Weights of a small GPT-style language model, trained from scratch on English Wikipedia.
Size: width 64, MLP 256 tanh GELU.
Architecture: LayerNorm before each block, learned positions, tied embeddings.
Training: a variant of SOAP for these matrices, 120M tokens.
Each number is 128 + 32 x the weight over its row's rms, rounded and kept within 0 to 255. Layers, rows and columns count from 0. Numbers have three digits each. The size before them is the row's rms in percent of the matrix's.

# layer 9 attention output (transposed), 64x64, rms 0.195, rows 14-63, columns 0-63
083:100112156098156147182166096144163079077150125151136100197147129083104098136150174128148102132083150098073145067126099141159130105142093190148153156082118107139151103094164091183124133147187157
087:176145133208116205160097115126137121090145140151097182126101115108172179142155110146097127158135153122148133181152199169136155173124153115136136169089183123090106139095117156070172124098105147
088:088088095044146115076124087159116092128142124100104150110093154145154104150100148135112134166068127113118133099108117100138078111116066142106089061116164146050157062159160145098149144158128140
070:230108112214118147119107119150162144110172123147133123093143088143148128118213144130126122148114134135118156129136129089133206148145086139150145195136175141176098144160113095162100140105110085
087:125185106147138133035130098152093165179137124146132123095123199132153160089147116125147146154119125066116090104099129106082121080066131131144049115086109145125113148184142165092127160159141098
079:107108149139161185141072156181159107114137135090092104106187143145115117103179162170124120105085118122141105106157136134103186110132142206168132111135134108079150102156209129146183072155134098
090:116168206066133123131107167099172108159125112120174137134075154142173132169089107151149181161166125186138155114122139100139143129112071091093150131120162135074134149061110109107154177115069123
083:126129169126212158094171088071160152085103131116103143131156128148068073207121115083126158139070146134131106121130171094145133086142193139141085133120142155093129114103125127101199120150125147
086:097113189157129161142111157130121128168112122151188125111152047055092101124121147147145158148111107122148141099144042191119105086106115136157124136203153158183109110134074144145102147116151139
090:095142065172071188164164166135122109142127079188092129130137145106159144137112110191130140141196124124158140176093123173133132127144142193163149126056079152159093129134154082155141134111109124
098:089085143128084144067135178114121131120149112076138147128130192145089082098139133184095092100176117103093179172119074133104126145096126178172131088139069146138062096161132120150136082142108117
103:176120111105128127086136187129171134078144178125181150144129143140125064155121113084107096143140111099166125086131095172061143074137083130125127136151110137150162124082121163059132085135188067
084:179137171091060097132088097133096129088091170086104087163081068179132115116113151117166135116125163096128123109089100080128116122103052087085171131143162146086103127124088137132095110086118154
091:068186136118143161154094148161110155153065083113096169133155100092049104126157139102140133132158142103082087145093126168097107133126189136146082125142055064144135126154155137102133118119166085
085:140079129099110152110140130120137143119087089126108171129119108102148114115109113158018101147095172075141066160174107164133099177159165158153109066101153074109123167141145160125121183111124092
099:168119163110188118042131097057133128099195100126095184113134086136091082134085079123074131122106108134142149131121122106146103144133090118115146098153142113079072131112070114140104109088146176
095:173121091137125121161117180129093134089149067094106115101163120113123122176150117158108176148155147098155063158169119117136149130164105107136164125146100042163097155115075157184178181161148159
089:109150096159168181079064136177122079145139190127133141155146093123175191106169144174146148150132059109101135125115097127116125156146124143092135070138124121086101126163135162160153106112171204
119:064099118147151109112128106078163104176103239177095132097105149157107187157128150111113071102146160144152161130136102118122111108171132141127143187146086152140155085159101118111145132113181168
104:186132087064110129147108127081156130172070179102164136152094139171089119062132077146145080152145143128101141106123129158089130132133095099095187123175169128140138173093140143151092123073171162
117:139127083165170104102105113090159190141151163136132086049149176136115120125155147165157138192117139083188167169152147074081152131124108124132129146196071118103095157134119112127150119179151120
125:131157176075111173145139140098135106133112113107143094158133122115126158128093146122091119060147142040101094185138132148176166142118154103186098179173147157146087162079122145128190100136185133
128:166148104094028162096120107122152119113085117128114164084149101100097174084105153164100133116137132091151119078114120110150150110084120061121141107195144124164084107152085098073078120151109153
089:157144125134149156137116128187119155098111134086045150105138091106127088155120053158100136114079105154114073102111086151077109095140166157163136132158125075110062148175164190158152132120125139
081:108150081132136142121141145153142160098139148120172113072164154092074088103079095144129160211155183070134139150129125058143125187120110137115139093168165130139119184100158111089077132094099143
107:184165129116132109198161060090128199103091148085116120125077129122084122109132123093154088178092122189133153097185139125164136145144130108129172145189164174151142170144114137145095118097129160
098:107114164139123155138122161106109128119136145115057132073140126198100140184136100121122176115167116128118145091136104099080075101209149158104098166179145086092159086156114115115195167109153159
085:197127097155186151080118164080121181159096149118128159131117139160124122154142116115120143171129122194137118127110131101031142092123167087136149094154099076154130143182112139192146175135163112
087:219154132130137131113106171116068153104090085090097127123106110150061113110132131131122194170157078125133106154091170127122151075125132050132107101150154117139149184180128143158137148076113133
108:134115095134184115117085160113139125081173181202104150068126155155076110120132108148106121146119084096162144128130117169166125100116116097143057202145170154144159144139143137103132184082142179
118:130124099159120032134095066052135177170064126106128100106095132119113146127153187109165097116108150190128134122100133118107151121144154131136149168125062151156132116146059111159141138146176118
122:122134087099103061164079105120125108148129156125097106106086124151100137064133132170144114147146127061203114175109131187133126094120090128144181131134153096072152143136136170148128092074070172
106:126080100122139054052127139135130158131182095147153133156124085147178162120131135142137151156118116151199143129190123129131103123112105075113182073137108107128112096125101127145127163122020143
102:180125111170125123197044166188099107139168115166117143119115153116209121109149119148129101156142088116142084109101157151145114125048123164142102175065129113149126129131159154134172176127119116
121:103081090190040115100124143151099098183079155088125070113140117100184122103133111167126146098146148125117130166094108138104130116139111145066171058111142137100092159151149132147077091092102140
105:137131136136144165178155084084113150176178134176168133133175112111160102118132106149084097100155160140180177179083159193151091142079126169192144143085123132124090186101101133136106126123100155
106:138143167201096243167168127104147106095133149098111152066130119086120148146158096134071128108095119134088143166114113122099145114102097151163129112111156113135053155114149110100091078107137114
089:111134135086094144152170123085128144085155069120186066167132160109157088119084089114143166093113141120087167112170100133207120184156152131105096150120138156143166135086139073163122134163157172
118:192196153058169139148140130091121179155151085112176133167131124163115120152112116106146089177117096136160123126142186108105131179077098106144155121131087105124132159053118115137124121169125057
103:160110098136099135116109109093101122203132107150130136155128132119192147097104136079105103116159101200166182074118148084128122106071178155160153115101145140113060095119059108149128167084117107
117:173166094119129083125099153126118155123097129121131170133095110140136167086121105135137152102138123216144108173079132137140157120137164126180152144061075126168047183129165170174109166087136142
124:132125143117054080160084158123154120128133112112166136099123083168157188147171118180142094066094105132083092120132116183122123172137070113072130185120109130169138122061142101090129150166143122
117:101120154059170062106138131154151146138150112127178180177154063183096131131136103126142126091150177169102130142114133163124079153188109156162150140113129147132107141052124166099131161068097133
127:146131117126080131151086117091146159104138060093151121099126127110095120138109109139119179115140174106073151102069116091113089149126159161162147142153164085191146083098078080132200175084130164
087:134117127064107091079125095149097139169094119120078136163115078128142153148071121092099093091145140143168103065116118094142055105114149100145159111170084123163101076168077140122161160102079150
111:143136122057116139061130110115124151183138113165104150131217144182152107141132135158146140089152119121188177074114152133094104102134155149129090126179092123071101102138082119106135144207142120
126:150150109112150101098085092180204111128124136134124196160133137122083131093157188137177102159092119132099120088137144131097201098113146152162162123146188142094117091100097178094133090115148072
114:092084131164101070144118132145134110152129125090135138079127113124134133123160145089132089129118119141112123113160116123120119136126096167149124120155243185107071124064106152086112162032085094
088:127139100082061051100076103107148151103142113107087092109108114156133144130108072153162133050082087146122172100138097138148117126170130166122152191142102152113085096072118108125155123082133168
118:125135043119103136088098169105173109121123146151147139123131161112170114120096104146130095106054083141129082083141061175111194135084174102099125128120161100123136115115147122170075153181171108
# layer 9 attention value, 64x64, rms 0.241, rows 15-63, columns 0-63
074:087105173112140079097142209168110128160123115120189149047141161137142119167106149108143148150135126145127070114148093134115153163145084116126149162187109149157108080158175090138107118206141151
067:176135153153102088129125118058166189130090128130165111139166123130116173061118096091104136138159123167064155158044134140084130167161165124130145117175118108163152175127076133157121102143164154
063:097153090077137095148142156126113165138133169132147164113156134140119140182097108198109143132101156109146068138146154158163072144150127107128126074139049156145146142121115119071147211169178172
078:147093110198116089148096150121153075145135171117138091175165095159153092139077104159151097073088172095143144144088130122148115150198128086083143133192115129114137084093148108150103061116111127
067:158160102141064029140113109057056106155095137165137158146097144128160159141132129137107177130161061133144136141089084117115081116105116107097112136116119106083086137056152113107103131139108141
081:131101041160103136103110115117073128066116124129055116095145157103106118088122145102083117092132101135084120097106131149105104163128141149173118168169162125196152091178127131139124045134162102
077:185115141168052135137177154148121136181138095104133121100056182155166167089123136109160142127141131194106177113094116169106114148115050103159181147136120145166099149097139112140134160144091105
079:139106166049134134148109113105159116066151117128127187126099198160183176124161136128137146100154157124146116183166183145141133135143163145125132118029070140135150136125154123135194111116135155
067:105168148161171101147091098162154113140147142071207125127173114072153143119173171122164108179078139144126139113210111132140137103097108087055065167121158111128126106134158141099121101145123130
088:142159085142134053187086072155143089150129142199127138126113089131147170098138133113116120139120154130140089120192114041151096117118135083118102163072176083086149129100123106129102087107140148
081:101112188130164106172141085178094157156086108110071169125122119115131157141101087171188162111131114169131118095155127121179143135109161113169105098122059085135055116116127112180151114076153160
068:122175072057133152097174111074140130109133078126060169115174104077098120130086073146054117131174144133088090152113165156133118123149154162146114128141132087137150147183122127163102135145158088
094:198132145137151096067110111174141085127131129096120129145076173180204116138158175106166152139114153171166174148132142092130168084130076095097150135160186178080110117136129099105116132118115162
077:096125117125123094110101114187145085155107144112144110120115113190073121089156107079185122139203093142116138106075084093107098079122052068128097128146123183124134113128113146144083097153158090
080:086108110078045135150149152189130172156106131136120116163110135154161225095100097146120102171142127125113084098129097106086098104124131128150092137116099073163175125135083126131096142160088073
077:105182160070122123128111118222196174106103154135172111114117156126106174164108193132110114145154094149162161126121103162154129163095082163128116068157130183105147109112091102148110108125165095
078:095123140082094115133110125105182136080127083138192144151150114085160169158071114148133157120145151134147129222126158061187124127129180136109148140139191110151127107127117105104094103183085161
123:168135184063112145136161195151123157119114108092132144196111116088146119140130090183147158180169097132131108089127160137137145143046112098124148088120108080152107159075151158164102162101104087
113:158120234144154136116126139179143143102170099124115147126131146060191110163102181134170174119107160148154152169126108060133147100129087133118117140098110099131129088147129099107172133182105069
121:093134165119142170105149159168105074137142066122100189156171091105112118161124113081186134105147107127098061088088117158155149154166148162139188146080163094173105111146137172151149134093150158
134:146099092191168090063092115128082161128157145144081152116165132153125129116149130095134109190086113204187190067137112151129099144136109176085133112146130143155110109175137086160098129124107096
125:072078133151151151097118140090140149121124104109143141172092168156095150107138118115142093098112122153134145183096165160108116125164132187090109147098100121096163156080175167190198121066084075
099:054072103147129118149115104072131127135165073180146094155107091073107113105125116130089117122084131107117131125151191106168106144141159113097137121129149144155196116122089068060060099144109124
086:105092138112154151115085118098076108167125095140081197112156162165160156121126180114155087067095107143167068114121136140083136144190118105123160193107093117148115088176124172127181146104153126
124:127080145157131166135118155167130105176165132155168146177158143100170148180108156208154131100184116106148141186068120098135134114148106103137127158097110093101128022123179120112125128127124104
102:136127108153139150121152099143188117153165105120188149136089084072151077079126129130132129118099112141172121111165155127167161131101133066131116129091116173168072191123146200149061097088133094
100:055111172100101116193149155145171092094168112171101126120095098081140034133135086124162176081105176083115103149143152125183127127126142158119122125055127131102147130109144126112134080148126132
101:046097128158163136176117072135211150182189108151124121104129131120159095134129152087132122079070193105124188131129125125135130154166143180121116143064126142111113098102137107135125107171161134
122:098066124084054132155140129137155185229074089112086126168122100122161141105126160093126108100165158128126164118133107076072138161103149115116177093121131109154061143117122125129096129140124101
144:082144195104155158148180183142098098101156115133147111165130094095106096187128074147140155163168083079119102125089126123154143119084128141122099102106129051078120072092187142154130111117099139
125:129117163125196159080133122126155147137138081055130113141145152076143151167072165106097108140100165113041149095140127107088175154131111121097138121135135117183079128118139081131122150200179113
113:182113108137107153126178118146147057114114148132099105112097181128126114102134136123132143115179161105044117176085097135098172082145111146139125157114140178098158164121144158124152083169228126
106:102151137089068108113145112107172182116091136100142077170176086143081126146128115055126139144161172135097144149163138096080172164174187138120118131194158122128110167151088090090096116162141133
131:142180175077202167107127129170144107069163103106115080124115168139048158120138143095130119146103132115107116074144159134172142140115172106159100164121109107118178110126059132079154178138139097
109:096113105116095101122106224153119098060079141069090131148138148153137195122136150095137151144115137125105140105147138092130145144140147112121165101193152147193186073124147116158161129195143135
112:088101083080107120079085174166111105130090122150107123197146164154101125121105132150151109095089133119203135092152157140200071122154214107117112118125129107145185116153106151135125129108082108
107:158105094164120101077107121157115082133135189154110173071098146169128120118160174102126098146173089154184110121107084094079126106101084097149134154153130170104055085164137131102109120085098085
131:102112116199103086138097106144090091083124132128136165078179091114176086150099113128145170103102151133104083163076079122135108088183075162124127121130148123140150079162131115153161081140138204
109:123120154113079100147136185179154096038109182102158085114145100149081105136159041127155161122150143119100113150119107133126146123142132092095081170145100179125162120083165120119157082138124077
143:052111174102161126163144143116138151111135110193131101167157165120142100177143149129114135186107180075109109121145142089092144107102166175118096147161151147113202065112128099133156115203122136
129:157130141155140164081186085137103159134107119132139089179114149119142109121114174105122147197163145148157151172103113079114143062102146156137079082172159064079130157194101183154133123121108136
139:170129113156133137172144105088073123116112116140105095100132157084210158101120177144097151166075105118136148137135089083090144066094101102117095100159124134141190098140136134149137097216177135
147:094098146158149136121150165086108065138169161148135162126117120118159089123124158087150117144099084145202138142189133145121166129168134089091079159130125134105084168169211146156095078149119076
088:153105116188113132175138125070158114070186153121167119129108126098133145090167102139133144172131106152069133169119164155101175138136076129111114163112119168124188151059176099135097087144172077
119:113147122198115122166136133121142103055133107082158140093101053099085157083157101071128140126110108159073106149130124142152139141120117142134158111115152176198155185080157149173172104094101126
132:126134177142144131163130132084046167165097098129160089120172083096129139170079073180098142092115113135138152191119101173154080120163130137077100097129096080112144164135145093123168142139084158
126:196122116118131182105141113157074120139111144135120041146168142131104181109126121164133113089132105135155176142130089105136141106146170052101071149110087084129154108186150150106147085156181093
087:147080166179161171122159110159090085157143102153199117150149117079126121136124189107104111223168104139127101132096082106098150075097134078134081152161155131129133133143116138116096130152099073
122:105077207127124116140154150156113168132124136187106120112083131165095082139164117126118138125199208154123111181139153109128109145108135168116160130145145134116114175192112095076186132111064140
# layer 9 attention query, 64x64, rms 0.257, rows 32-63, columns 0-63
092:103134174087156155176130126157154072165094146120137080134133156124117114128091119175133161187140139122219076175061101170111137153091127169145114182082098114114114145133153135119081103096094138
088:111116158099202097147154103065177143116144154127178103165177144140137135136117147143118123086140110183144138137079062133119134085136081153101114124112119108190185077156106170144088064128162109
077:137091144101137140086146159203142156193141119104150184119158133121108077131161117127139120146135164127141143160214154130207124101085074112165167145136156142120121111126155149079159195134155167
110:137172162095131110073155117104101142117108191123128123092109096130188149176113074105185161087115147128110173161150155138072118158083156155105096133167166147153130141129070113100100196105174166
115:136141145158168060151123156114161176124138115114124100118140136122092146144145163165134121217124092080142071143174163095141118091065066120136179141111138180155119149181141150098124071111090098
109:086123135158182169167144123111106080128095104072106168087109190110120140178144127151081121135100139209111069123123120116112153126107102133139084107100111166161108102180111094181127145166129198
100:165102172105119085154122145144085129107070064068155110115060129157128125085166130173181132137140087153153147131120119179087090171117148123073172117181097160113129108145110126164105139118074173
100:131189179095126161100076130168062116156090111081115150111058098108154196131133082056110162143099132132077163170155117092114113157091126133102107114078129103112142127146104137152087157119158116
096:055103158134064115173125139063114161141106147098169063141153159091128125119138112097056137134072158103128057152106135144110121088130103146132127065087160155119129138162125101110184162151146141
119:148170141163073139166141146117057132158129122073102095167108101170128152108092141063162152090140145167120166220095124154121095138145150158114098092128109082113130134143152172174145170097127170
100:057134188167145138094175209148117103143133111128136123129176169105147105142141130125148158102125160123085151147168154150170121089119172191154117168097152110069187105136117091122076137168104162
117:072067146144157119147176169145108159124160042141145165149156150122134129122145135154082136088157130109155095100125160165135130128191122144118121128117184094132120149159104180130156061168133042
113:084079214150128107144205126147119119120125114132124093132126150125132195186109119115066123064095115160156084096108130142139164153113071122128126151143124151123143109189146104186082073118117110
099:166061204103098098136180128088121138049094094111161123109113089123131126132115153150092098161191159060103107124176113137187130127163096135151110178116144140134158140109131109136158075140100152
091:076146113130116081108112130143137123163113182135082159101109167149145132151121155105159092118162149125136108145214077122140136140183155128102146145166118139170103076099111136072177039064104142
096:154119124106105088116199116079139167158101105159151118109188111163120194079115171098095137117100120125166112151187141136075148139145126114194104125118146148109094153162106123137106176176057084
109:163122149157126092042134122126109139105148157153092140115154106105101094213116140079159114205116160179122170118160186117131117182142205179163165095133126104128140109124116118118135151143099154
101:119179091119120145138097123064114159148126163113086135124109140114115142082161108074202113123135073106067127183192135109155176153086119127127113106129173127138117186066094159089085124102095129
104:111133141156105153121132174132091074089058162150135148096110127111144124108118100076116179088126111144055143152149137169096089130134188151110107176103108144130126167143176065098094180148197143
073:158164133032178194086131095138094133154219164178165113150116142115133137072082154099106110118143124128076121129102084133175067132120160109140116118111126116178104149143139114164134131139151111
121:152080145151154144152154152131159107139127112128177093165128150135123128138069097128101161201121134123144089062087155078147187186131083100168119095149203171143127115159092133103125116129076084
097:106118181096067124095130103135130082126149103073118155125133129134155088108171107105170183148058162185072120134140089169110151145176118186198113127070156138123167148106167118136119094115135132
092:102109117077158118143151085045094126113144168111117093175117066181166083121090149122160122097110098148118123079099137183110131116117092083123143153101084123081081113111118158129097053163100122
108:156136146140182133107115082139177116142157149133151093116108137146143102152163147106125131157142185061117143211074098140110083163118118101164123087112048094112138117126165170159060106139183126
083:199094104144112151138182135165117164182149162106120209185148164135171112155127137166146092148180105166160114077160132142152140137115122178165133135124160129105067113157120178158141114169166155
088:163094103136148102124151148145111147136140129217113078079161133107169117146061103087165187163098151099170120079160098192118120101140124163110124089142105108124178109110087190143156113131164154
117:147180150141108120118142104106144117140106171087040105084115154168126163124129125077166151078110174128087159170095074067066146119141187123125078121135136135120096101143123144147075126103183117
102:121133074155151171118130170141093165151121155129128125113150176095193037175099135143070151107119073156146076073079141165166160140120166138084144151100152169114130103120108156126158087144135152
110:180138102039067112138151173061111128132182141111139168118142115146118132112091136149132126078176175104112118156137065110178159101093097117202146114141129118150092168151147167164147143121100117
092:125139183097120118085173155132143187122116115157130143089125090119168121082129083155154122154096154051089115116129129104140095110120117134121107030097124078165202179142131083147110165163122121
095:143189183119098100215127089126176136089118082091165114100104170161126197100111103161094099106103151124144077142072135115107137170168154127144133133068114077114157149134144154138107132166111155
100:156150118085143121092157113162058187158146155159083161083139101144120151133118107133144147151132155039126179170138134107107081107153091176092092092125096148174167131148128098081094124118070106
# layer 9 attention key, 64x64, rms 0.238, rows 32-63, columns 0-63
086:145137039100168151095082133130158097149091148143107106122146109093158134120102113133124111206164151148158139153127162135137154160095161154183133164074103140174036165117183127161114105106132140
088:107121140102231134109162153094141100153105164109136096139108194160152089129034111159138115167150094181142081074124132126127161124143131149099133137098077142170102142158183102147101098121130134
081:145139089151068115107093138150033135137126147156187173165136092088127121101115155130126130097153080148171178164110184132113148142110160119085135107106128174182115190145109165092142136158116074
101:165071128119135153125128145102142126115163130137122144114136136101101140201144079086142103119119160113173153058165116131071115205106106103172143163157177180097117204122115145070132136122073137
102:096168153120113078129126162133078187114099106140143092112122165108103088124122141143154101211149094128162116184172180114141109107110123113099121118134048173160102156144049081154123086101119125
108:156073128101096139156166105131236092119090139149093138112124167138087181146161119162082083086148078149118134105088087083167125130136096132174119114124128134193081100124106086118116150097139125
100:178129052091147103170090147133166174140133143095125134143147072127113126148110194140150170198156077149157118129119102129085105139146116112137153081181117109119130130117118207124118123091047122
096:170100121140176154160096169149149136111154100146119203147100112055144136190199068138108154099111168110157146088147096127149175179100119133116095091128126111113165198135091156116105127150109116
096:104092215145057163130135127135092121138104145099149089134155125099123115101112136110140137147130157090138132146242131148115147156121118143108158150101161099157118178073068093202134148107128108
106:140131095176153108134113134188124137149186079072141161184127126112094194097130109137178147140136178130116191154140084098120157158155064177111101103131138115097142173154140152169074118140079132
085:178121204221074099116180180087143092087140117100137136072176117112144171173082100095126130129184152145145135181121137091100136152139135099101117092114132132136129128113124102088084109149149131
097:119155196142184115098161203182125181122150132129195078129160127138155099108125119103124171127105067135136118126121132080117087084183115169093129083107176132100094133085155130116150119106152081
118:133066132154164148180156181134199130117117113117169092167179140121164140170146140151054140124164125166121094054075136146179124144157083171091126153134146151121095144158108109088149095105116124
094:121117131117152104200136128110102150119099112120096117137153063126138183109119198136165165109160128113085101124202205139162162092181138115114144113157194091137102171112133147120167070134103114
098:010107139125137108100134111156091107085168179121133160122126135061188174136099146126123118165121120143134114171156131130136086085111191137115114121128152176121163077131083175100161105093132150
101:173113088168158168110196128094088123146156095142198126116173159143104085088137098139120167148116102140123115116173103135118143112140143144155123170146126112133063099107108080163129044144052092
102:154072137126077110117200136121096124163082093149107137170125129145134188190138152092119106130137181118159171091105170134117136098109102154176112046156140167079149070166120098133151118116104151
096:060169116084164124091133169116113143189140135138149185099127147129073159146111052127108129157120103116101150199193098131151100159068108091144109156165123147143137126127087141075106103154092150
109:156114143191091134175151130092129136098131137088130131088145120161059104131126126144148108084114185160138125167114126163084142180110139152142134178137196165134126109026138135138071189122143147
093:137162160072100134066125153125143140128194118119158200149096129151094091067082119153068140108147181095092098133142129113090151164118159140161123158133125130165099055114097127158154127120199132
108:127099091128119180129146145147188144124113138162142146125160131185154074147198095095126126180103100116085131080184167074177119129186092185161167129160127107132108158120172078108154139120104111
093:131091089086104092097144170124115122155080120113157174104115115090167164167124098126148147076088189182061093080083113165122179092160093112167162102136106110118112144075112124119176156115112149
088:086199120103161095104152103155192115152153157121079143157148144161153157106115154150169118174123139137152072132146136171050186119140122104143185100123126157085078132114147097126101111148163061
112:115121112092185084150124156082166096105106133168165128144144126155140151153138142115112090072157178102170110116089066121098183137149093131173133130112045098149136151169180142178100068103149125
084:131123075092090144155112151162136120182135135127046154167139133112151094127117162155150099077150089127119129136110135148126126034116136204135139101144152177090046112150093156104147102128114081
077:155085089125147127073126137130080171138101183112124180114142153144112145122117144071161098126169120195145122045127128114144140099110138145104099157194182120139118199128177061139114097135109112
098:123095141112193146153135142107147118078110100083146125128133164087119184217123054118180160106099137117109084100118064107118158148093112151149076169110112162066134117160122132138127081123132167
104:082146175153069124104125146199114103148157173082091159095109100150143123141102189106113129123126091087132103165144131132154111114075166118157135128087167175147088102116094054167116194098142144
113:151114094125128085091111153094127129118114103137146097173123143129117140049160086117137163115127123062144086136126092108197198098147076102165097151175108143121067158150089129068170146122080137
092:187124164108116107126158117090092182150067081126052135151125158124121105106100118119124118096138183069104061132131128076061117139148170081088148090123140113131189158118167117160114143126102150
101:169160120053135155224165113119160139128146130116109094166153114160185158098143100166122142130106148087120141116134085129156105125135111110135106064132135069160130201137194101144132112122091182
094:134123134155144133053179146112118176096161075107108165080116192129147139120144112139134132123088161099131139128113156075075140111142184129106096134150078122163159151197097206082105098143091125
# layer 9 MLP up, 256x64, rms 0.273, rows 0-25, columns 0-63
099:138141150082077160169146177126111138076164169167082042074141165191110159113137119140146121083126107093144131132125145111065121122136130171169127159141141132151176087174150168140152116077125162
096:115155138135111169153093103119187080072138108125116172150178144150108162116148140135093087140152098186138136192103126078135137138133157143177099100032170137113121185118143109156081172145166136
096:145092107144098086081112105062122122097129082136183161099123170109070086103148096153111121161126085177123180141146119122105042119179155141115143151102194134142153187164107125121118152088111127
097:141141170181140092119110078159130186133128118131111084093085117088117125151143131106123137071073092130158225138155115117105065122177101157141140127107131118204112164172142162128092116148156090
079:149118155097111188143072151081146159123119081145137148124165132161101177115101140084097167169217115129163164175146097117169111171140134124129164137087087156149118133189131063173107160145133131
105:129124072172104117078137152108124129095148104108125168153153142154090154092148094099101069150154121131174109184160202105172081140128146089129125130091084065119155164118173134064101152158084132
105:121102182127152195120121145152115065155115067130130154127097171118189115167117104169118135159141118125165137157102082119115092125156129169178121164083151109135110090158165173150191192082147093
117:080157101102160114128133084124131139158129121119131127159142115130060083096099133091120043136123106186147149051145083136129066158143124166114127152170113166100130131128062074178080104105140147
093:111163126082125182167129098144108133129133173105036126155080127149125148175116098125137111157107097134173156136140170127204143075086154125172138120150133166091107074128175178135094116095117183
078:159139181063097137161118100105123097073110138110134094118168174152096066119181092151157115149170154091177077101173117142108105114156093119118164143154108088151203153109150162187129129153137145
085:149085124164155110110133086103103044176102138135140118176139151172148126129085121101101164069159147101158132110138141123089135093184152139102102100151108139150165118106140112221100061166174128
113:126109119071100136097119150110076130109158162139121148101135132183156069131148101126103134134164112121158136189136144153166126089119144103173101159167108113073132116213148142077131199109092208
113:137153151098138161127161122073151129156140153146141201086153114121080141147117140122074094133218151158110101188123113160131160117142088079104076076129163093163056148132128127144089161146157135
087:139156195121138146149056154114104147152117139055200149186168104162095154138138166125153153097163128136123098100175080165097136096122079110081125217157102122118123124148108101120126144127160127
109:165103235131115176111155135116106131061208107153114125113159112148094082153125131141127120171163105140157119093136146061103117124126150175176088156132167104113113140151107103112132168187138160
093:169159094126122131226073084098098144122160150171092065135110112197139202143126141168127100106099132113136120125148141114112120128159097085121120113196156108138163065108096108138107114155151151
107:124133116178146130169116115200114168143181126127098103108130172158104110111121099127122138098147207169125074182146094157099119152154100145118135135127033114107071153115124172143177065106134130
067:136122138121052123110147148141155147146154091107181145144150174157117178134122122184141153095142142158116154122100169084047128139066148183152136111112206130177190088092138131127135138177119130
112:136109177162144126155136087126102121165067166100145150121148174109142119034165111186074053128166131088112136178121139125133113131081141110136172080142123156097120163164137181123106118141086162
115:137116118152155131152158099171153136136122126052118102142119089097101078124132103073141091106112156134115132130135161146107144143098135103107150121177126073161002175116169158165078181140124140
098:178128113172145143101095173130077195104144119116082096153101128195143123146122094108150176190166095111155145117138098143139106117131139134090152179093073160114104158158142142178148138165102208
102:132099085159119126136109130095099103160143123159097177132078125152147179106133147166153145106101083130148101169062145167115142090121106141157178096124176064057140061137149174193160127103140119
067:196151165145184133134184091120120105173172124174154122131106090166092093144119134130131124129115136142097106150168099188135136196131095099108127094122127111092132165040119069104088090154166107
124:153106138138155153149173142079144087111144165122142121160164060123080109119093064163077144111154134080060075151078096165113149137144138136107144061098158132146129130077149111141076101105177137
074:069106179140089139065172176140133079127108136128083132102191103157142120190162152187085177128092104145126161103144104172121134156142140131088099092142141130165146139100095098100071155107140179
119:181156137143135207076166124140177109097161117153215126174095128102110128093129128082094133158133154142077076127181114138112175149110131140133133118087162105136137189083115140190104125153118099
# layer 9 MLP down (transposed), 256x64, rms 0.233, rows 0-24, columns 0-63
097:152146165085178138123108146096170091144106149099066120175107136160145102144110161094188147136092117186149045167173116147121139109150128066161081123162110102142166144097147091167136162105119175
089:123107106104159101044117146143068153145144130146203194125184185137133100101099103094138139127114178171128179119084159103092116120160127137164119144176103153142097151107140147150205104129145140
096:138154152064166077092131071121153119161133118100109132140078113154112148171131160150173097172162099111103148164079165063126161138086120189160139098157127187087126131060109175158119140132116132
108:143122171161065140143119098156180117129135176138097146057164091085113182097179046136132169133101115169105151139149113139085167115149102158122123132116084156101138144131179048117149135115113100
088:117180057188160150140110163093085184156143116080123175126179090113127103127062169128098155072150129138134154140086148132106172126102120112088112144092137132042119142102101099129132079142141129
099:161165108147170155136114120185129109122122147102137104115099128118178052170102155117122188130075114182139152129149062150122184143184114148147083154147102192122121082145132152152135089132192164
112:113114123118189124124143127157198146092149109159126136072152117054049106113129146141129098166159127095090169156129097115184097169134161148158190151128118155092145170057123115127165119118090104
103:140086144127094147134131189178124121086118129117107123088159111140172110140094138144107206147092153029163118134142173112135174116086075097139086138156157100117151114095204134131165158163134111
103:076111154076147119114153092078046173128085125111150120174132150104076140128104141091153161113149122158147140152136173158133137120183205090099091145186086141124080163115165156094158151135112136
080:109106077136154063113097179178052193168134120110069161178084114115115131102108115150135149093102121121126138118108159145166146112127183154088105100135105132114132136167148113075185122065089134
097:112156151140151150121111126103163186069132123158134152113097079067107138143162181082145113148096060152122154125130163134154143127084143110084130144141116133134149168125082124067154143100028186
107:092113143121146137140115116153175165123138097117166126171154125117113152127104158078125119187105176171079150079124139054152180204166172133130165127118146128161173093072117133136133072150168082
108:127124126172111162108191157090118102158072160144176142155133147136166118091120181148148144080121136148152119160080084140066095130107163152167176151131131144138100195077074158103195139161136128
087:084107137158100136103162120121117125084159123173067126131086167116171092149162085113106093168068162096107141071092174122125127171125144137175153031146084096150075139120124131094155130158127134
120:141122151100155111065116094114147129176088136120048115136167121157140107089103098168123145093165177074135180113144095116212074189113130116093151120093146142117161136154147119142176175163119124
094:067112083096115090060082145229129105128074131121167140134119184115098115083094099112158175146132138161133106104119154112114120064115188147142060099101139114122144152134141120106113103105107111
088:102147158073141080101126131192087139149101091164118096178149104063102132145179129181179142133167132186110147134117151180145071099082103189121154160129112144147176131129171114137169120098133131
074:175100074107173098157149121110144115110113042124134084183159144071123136170151141116134119075085133113132085071123088110199164143118118124208105112112119094137080127160111130112130079136134123
124:084088139160191164103141122137088148120122143144114129165133168132180113096110138148104112133088106082165116072207061133108111198120140093149095171125159157188122135100130141130094100065119155
096:102140112138125074059100200123116133151140096171109173107136179112177162147111170130146112179159050101096112153075106141121146103123068177129114110090134161135147116134070139128152091155095100
100:076079145111102090122138103129068077110066120156203163126144168089083134100116133104183157093144147191129099171098114104105150132142088116109102179142140159146114187101133112111161091154158107
089:085134132143108160147142149165120135100119146194093149035114203126130112139129123133135179154068128104137126136182173133149155165107144104086083075131136129186153189142156117073121135173122126
081:104064103131176115122164103081154084128130061077160134123190046172092149136146107135117090119122157067108149106153197111127155123135114100086124129120124173086139133089154136146095120176098137
135:147160115130079136151146082156125108185198104144129159072141122145195173096191139100110151129111089157166139173131094097168077096120069117152156129149155145087165158175097079123116153133135139
084:135126112158135109085140153072117141191212167181106194115114123092101153174123091138106090085152090141152164119105133129070150099133098108074185122169151147128167124109085123120151094163100144